Weights of a small transformer language model.
Size: 12 layers, width 128, vocabulary 2773.
Architecture: rotary positions, normalized queries and keys.
Each number is 128 + 24 x the weight over its row's rms, rounded and kept within 0 to 255. Layers, rows and columns count from 0. Numbers have three digits each. The size before them is the row's rms in percent of the matrix's.

# q: layer 4 attention query, 256x128, rms 0.206, rows 111-127, columns 0-63
# k: layer 4 attention key, 256x128, rms 0.204, rows 111-127, columns 0-63
# v: layer 4 attention value, 256x128, rms 0.204, rows 96-125, columns 0-63
# o: layer 4 attention output (transposed), 256x128, rms 0.175, rows 96-124, columns 0-63
q111 106:072080151162153101125141163128119134123109149114132082131126119125149138136126146158102148110106152133148143111153108105139110160130138119133135090116136128116126164109143132074112128144078109
k111 108:132132121121151121123072097175109138131110103151156141126125097091110111124127173139139117120143144119113084123101107134132128114152123165126120145087136175085137144158133115137139084179176109
q112 101:159126130072115138130131176147166133205151084156124137118136127068092129149124131175121111116188128115138123121130165119138125121142121125123116128141117134119129116110131100146132106122120162
k112 107:118132123113139118119120141136087146094109166143119139106144119161112104141146136061144109141131129139127118139100129121099117152131130100115172129096103060139128119094152121117102082139098122
q113 096:134123142079113140126133154155148124170132116150102142122128106094081118139134165136128104115182141128098115107096142114149101133141135134116108071139123079164112121099129130160158145143114149
k113 103:122126109134144125113083144157088126135145149103110157092144119175116154123134136094138100120150136108161119130127100130102166105115134166147113171112108137142120116078144105121134100126154150
q114 091:103116122161156131109143130110133144074118144103130114112148143130168129148144073086177141118068101114132148159151124161087124129142111135146153129088163184133134090152129112121083131075149105
k114 076:169146154133124106137170133087137135133140124125116089145116146112135131126176093121101153118143127115136172115163128131133072155152106099138134137108129149124110135125172124095090126125116108
q115 072:117116095145161100108109125112121153101139158122152172117136130156179103135148095125167121119109107158155116096129144132113150085132129084070161144102154210126129128155094085130108110128167101
k115 059:144151163125112121132138112094173122113116177107120080173170147126121128149136087147107139150144117143147142148161136121139108138103156110127111129098141154158123155127211127130121122122101087
q116 087:155130126072102144149144125110128124147110094177086139130130119140047111120066189108140141144137165127128134147126116119172140166120120148109090133157112110111142133124095116146153107158104155
k116 088:082094102135095151099147187160172157132157121150131105184104141129127160129142135125091115090125119102117132135154114177130159162114120106176123100163112137156154118131126137155142112122148092
q117 096:140119122157108112123150069109141110101140140116116149113170157158112163158137098084130126118117130103116104134135095130177172179090150167100123139066174116115140122142110138128142115132160123
k117 066:122127176168108182116135095096147144142128161095153101179138142096140136132147107134124105127124128152150120136096160155103126098116152104084120127110115179138156141105165125168090125185155080
q118 105:144163121116120155112135143165129138177154127145102120146128113134123088111099142154113144164108114134117175155068104126108117097118104105127104115172128123162135091126154120141147091148115117
k118 086:123092119120042125140122137174168146133159120122134157137124135152114127142132086111125123108149124113127170079161089131139169107073106172169134124144109092147134096145116128118158130129118127
q119 083:120129105154129112088140140121167136097125106139155154120146136153101134169129188114103098127128156143158106174142145141124081144142162128143121138140101148110145135154168121154100114118120138
k119 064:121118127125155132116085092134130120133122162093134107158113077128110115127137123144093124155146106115126123091108134157169125144125126120129133090096115143112130159137166157119124113164114081
q120 107:112132148109112140151088138130109119101115065114163132135099145107151142121154146157111113151152105162115116089139148136135121126154137149144108137114081126098121191112158130180154133117075174
k120 095:122124118134169115127162127112119114083152130137138138062132161151162158125125144161089119144172105159108123139113142084152099144149118129138123130160127178147117148170086108105176140113149147
q121 100:099130147113132119135138108177088122141136127131099138158120116097128125091156126149111095190153131143096132110129106110154144153140159136100122126117167132108138129078097128147189087142090135
k121 117:151129136125108166142139119160125122132132090111111107115095136089189150104116113163109128131120143128093127132149116137127164105129109122086133129144151151115120144136083125113147138155102170
q122 093:085161131128104138109130064145112133160087140139146135104150138138143088147120153126090140147096115117119114175143121149148069129161099132145147136134161194149132116133100127151133084088137102
k122 101:132140121133102152085127117140157143120129135125127134146098143124135090126072136135104094133124148113097166108116117171166140101125124127123131133096126131116133131143112146157129132179122097
q123 118:119127137074155136105106122124133129125094150090135107098150106146144081127151150137140114151120125140152148125099134059156110134126119137132186073094170106142112092098128157141116126123146131
k123 119:092131124116079112134125110094118116112127143155120150094121108135069121132111087089130154125115129162126126135074105134120096159117147148152092122102102111137124143095120097112092159162107125
q124 113:109095093115119089106123144130130127154102139141141097149091100091132113157056134083161158090115196115101091160157149135104125117160134105101132136151135108137136107166094106159112067129128084
k124 109:125115104131122171133142150147133127150143106147099110132135141144165088155161168141138164118114115082128173129159135117132129153161078127158170144129154068124117114154117149119151115123112082
q125 104:142136169116096117104157092130148139164150099105127109103160111168087124169127141141142121126109121146114130162174089136135094135099115145143124109121151100093149130127206124141117134096136141
k125 108:126136153135105138117105090188139124106120150115153105133097061096145132081114109171119159134126144146148075127105104124128138093098098121146147146146138117146148126150119137125156120135114119
q126 107:158140160128107119126127149131107121133169154117096152116153116155145109120115128127093154158092097148133119120141099153120099095074154139083118130147157154136093135119106078147174105108153091
k126 115:109090181120070149148148164110176163128119124114171120131119129129139073162103159173100107136112141150112114129194147125123150131127091138112144141130141111150156103141118154150149120109135129
q127 110:184140093132140117121113144156120119165110117128136131067125157104139080103126149113148118136098102139141184108103104120123120099145130146167101136144118112134115132156121066139160104112179101
k127 120:168149168104102103105132159121110189133108135094128134102122087157125113155159105169105122143159150138130119117202129132167109169093140110126145147138120098146158103099157147131121118099116173
v96 104:156108104097138192119125121125122130104110108149104107101073185103133155116134142147112137148129103129075162123122132132165101128119127121162152089132113163113145115084091107128131111137119123
o96 115:124119145107100131182112107119140140144130104101128114164120156132121138154118193109121169164163108127129093096117112102164126166139137175147105143129144107134139128136093126145099133121172108
v97 107:075140119117144123154138144172106175117176102110118126115138094126127136118151109103088132101150133136146088123134116091106101166131098091111122155103124129130112136176197131141134138136171154
o97 106:151126141167146106077106163099154098114149172159140142131121140114170096110129088147125116072051127097110135126141126123119170135120123068125127091145100091104111114097106135141087152148110093
v98 100:095153104172157160105097128129105163141151113106137172117133129133172144131119117133189113149129091139129136144149055142122138174126159136138120091135175140132096140093171159130167108116100162
o98 112:087105117150157149122182120145081132164101109095105112115142114109158113083142126140154119187127077124134127148132094116095153127119089119134109126093128138086120142125173130160135121152139166
v99 098:168131117134106097116101125116145126070126142127127102103088122176123088099102159119123139084099110100133124162144137096156128094121111113116129134109125129109168131159087106101120152140151126
o99 109:177129134118126127103103143140172142105129137184108162149128106132111080163103142134132150103122131116125136120128146132121132107155145098091132120188133140143162107105101110091150094134086097
v100 099:148140112117086096124153151107134137169137153125132106168119123117109132145098162115118118121094151123134115111098141124129105093130098121177137110159135095145128108105132152076106111123141116
o100 092:124137115120107143101141152126153122102123131137148141134099098143109110154113152151099138103144181089131110158152110156170110117150140118120160099136130175143149094151162152133129114112104166
v101 088:090116117115121104190131158124154129138125182119122079184148106137094107135140146141139142126137154111149097089098106125098127100116115085095142109133132096115143151139160183135130121123169131
o101 101:135144127149146081097125140085111104111113158105211129136135126147150141154119082129118111117099121117132119146132121184139123091103160146113139137119144175152103131122146143119106105146136137
v102 110:086133111124083175146156119124107177138172127103117091146110120094099146142125137155121180124136138123131106133168107115154120140139115116146109130143141151101103117145159112154066103108164114
o102 092:130115140134122161076134148100129125088145166110146150155116130106159110151142113159108108103080159070126105108141119119125144142126118119137114044115122107151106129094126130125089128153171104
v103 103:087145129156162122114105122137119112136156120137142158134173107164145098146130113132148128127120125152170090129129109128055135178117122122096094155146179111165112156148183122113157141107130136
o103 110:124130141167155117099139132133098108147111123143130100123128128141168136083137085145138102129094087111145154149137167148117137135118071081101109118129134110096117127121141116123150145125125164
v104 098:114134105166089180129150156120120111118156104145131145144124114074138178126171124162144103126124131128096133184169112128168137149152151144109099124159179175107117148133125102180090136112168102
o104 104:169153137130117108138141129165120131094174125147114154126149139126130126128152117143167150146121112127132109077121112115072124137132143153167163076118123105165099157075112129153085143155179118
v105 082:096141144142091139172147151165135145153142130137135143147126150064158140137191112115092164112161151136121163146111120107137125163104146138140135121180086132139130094123145096168137119111134154
o105 101:126127133099100100172140121106149140141152149098130140169146154145093147133143121118143118153145138119121068136169101120123126142101153155194132148098132130137061186140123136144103170132178108
v106 110:088137111134086144151160142149119179169169124120121104128126135122114142114139135128098170108147150124137099121126104074130123169087087140158113136156116143124108094171197119174126117114172130
o106 092:140121142119121133106128148098150116115138174117153155151103127111136086141138104160111135107097174071131099126165111134129132161141118094158138084127121103146114149097133144132089123146166121
v107 080:137139152123144106083125092150124115098102140117146142111124158176107124123077156149119106124114136159163075157137144135149117099126154115095144167104176096185138127147100163096120164103152111
o107 108:117134146135127144101116136186110138135085107166101110104131097119185099127104138136120125096113130130127208152110158123132120107139109096094118100157125125123166108152142120099152062098085133
v108 088:109164129129154139132106140164107148183133126097134110164164081059148146131164082102110150125157100145154111114108091110091155143111126158145140125109086151128133162148159098116117127138183163
o108 111:131152117141196099110132155094126117122136150122144151152121127127151130102148080111128128108093113113114094124149111132111141106100157139134127125126130172111115125116126148135082170128101122
v109 103:135115105103152137152140127100126122156152139150131136102138151107120118120142101065146136106122102143093129128123118100123112125111105149105133075116114158104146154118147136129147112161077138
o109 118:159185123123115120140123141103151105156135111141094120147135132133104133121147128084154176174113129162143122126150113118140144150150167152155140115166151137131123134088128131151105131157102136
v110 089:197123146136131086114145140114142105071111124127122149111124146142124089115122157102117094137121137099131176140135176145183129107146183118124139135124154110133126099110054127107137144127098119
o110 105:136118137083065152156114108159144150136138091147092135096135119137083137131108201127128129125164145163118155138119127110117117120138117125128118159141115105136160125157122123122184110101102121
v111 116:101143157135138143103125124163139111124117140123131168135110196146130165120145163169132083147128167158109115168132154132109091141124157148127128148148127104149137122104110120134144154083109112
o111 098:105129146110157108177140096180086121152111088124121072129164135123139161144125094108114125165151105139145148151104118139148126116103125158154139136113139129119100128181154110121121116084152134
v112 105:109141122128084100123162131081126114124157149147114139168159141138128136195087136148123128131129131149139081139123132132100141117163149112070086131167211125168126125117160169116139140115136087
o112 105:132150142165087139104137108119120119116118153130149097102142115149104126139131131164137099139101145143150176150131155119141106141120113091131139080138109139168140140128158160101148109145148179
v113 077:132114135127119129089159104153112125112140109155129093086098117163095148109051125119082137139168141113115123174153160100138134130120117131141118196104153121119100073170118140153119138110136102
o113 091:134122136121115172105113133145156125120144110172105141090105111104129107131132134158106129080093177120131169121117133094141114181169102060115126102119097083138175099109130122121130100118127130
v114 112:156090089127159123156101146097131095136102135129141145129125120140100075093124148172171135161063102108117156092089122174110130113118110139151157089114117160076114125080127144121125109152102124
o114 104:118134126117141145139129101113116155127125119090144100136117144144127188128124130103133132176181098144111107113088121160128130114139131173123139161125162126127111138151137102137161114141131151
v115 106:182151196144141141107118108156135100106091141125130123115105134114131111071130129100099116118142119108126161146133185127130148099123157105118135175137113120130140092114067126097113137113136134
o115 106:093109096080123114163107116105170135121187105162103137121144155130085123155144137109104083105164140129119113100125123093159136146106132141139127167100132126122139141160079101130173132086077126
v116 098:149143114097136100118097111115135116102093152104111082111126156155117122115102167132162131114118114152146098129122149097156110080144141107100135101079136139130187148164094157083122157153139122
o116 116:160146143150149107119102142156126127126096133162143143143136109133159086146107128114119176093120106148139176141109144136127134078131160130086120129196140169146163105117125124085132090120081125
v117 093:102150159136127120147110138167142135146115135097121099144144151126165111144171159157127123085127168154163109115105130114107126136120137071126113088125117114171123153139154140158152153103149133
o117 093:142129129155138035133141157150101098133104167123168106171153125128154094119118095125124130125103058103131130151170118179123133073084109121098121151129141143116115139162117144134129126125146144
v118 092:153128156100151163119127145139140117134115138149110144111120189099146142158204129126108140106132128149121157121104175112128116122137145118137132091117095115154184126105068075105123098116114126
o118 094:122133125111111080206103130144127106147126112132124125181138152163105155127127143096122140152162093148139089121140124125159113143117156195132136153161154137118114143164098134123115159120135105
v119 093:166114135097140098126137089090140104122081133124165116142151136128109121092076142133134099188123119115140134110124165174139124096131151117114143152120153135123125090113107177111139149183071113
o119 091:090142125121116162122139083139119154133101122108127122057138126124132154124129151109110110120156146173113193145077128096149127108116139137147120169113112149152158138172168113113183112093092156
v120 089:154143155168122126133134147147136154125136124111142188146113141098161117131195165125104105112124154106131194153124131125131147142123173135163133129176104127148132147079103092109122124105132143
o120 097:128117114075085117187140122129142139119156112126092135157150124142062160139135156118139100160166125123121069125154095119104107127124147160152151161106141146113080148159112119149145170113134105
v121 108:160116122110098127107121139114158066139105148136087134114134166156144143167117123146137122129131133144123128131089200160140127119157125130088131117109182144143132134114063146117148143130120092
o121 099:122128142120117109181098119168121140145110125146106099133116148176105159130116168090126175162145114191134169118098163161135099133125133135126125146158107126157159122151131142093143134103148165
v122 101:105112089119126159104124158124107141138143154122150082136100197079144160161170160133118171159079085146125098125118091115153093086103149165173129106143127108140149111099165145119112109102138150
o122 106:120147166124130148126163121154109155157085121074128117156150083164172130134115120128101124159145115078127089158162093077164149108143138169140134107144197181133135108139140120130104089136136117
v123 101:112105123144141161168152132105151116151147094134144186142154136126098117098163117148141112123090133099100164106133147163104095138140108115148153118133128139099096141054157149147147115109094104
o123 111:080150113122080138137122125093117121124137122112136084131110181143119179120126112103134125183156119131113097096137094144159133142139114167173151120112149098128075130121121117159124161153159144
v124 104:141136140120115105178124129127124157139118146108142131143151150070138107121186149136133149103116133140130162131103125106147104095119182122138159074120092145140160141090114132100125136155115134
o124 097:141146133131103102149128130134136142132107144097140124166159124136126138143129137093134133143159098146127113144145097134113120072111169194139111165135148190136090159155140139134125126126129116
v125 106:118144126137090104149132141140150122094112135133157092201151158145170101100140147108065167161129139131175103093088167134108128138073108109093112157163132107114158118158169128149119132117172141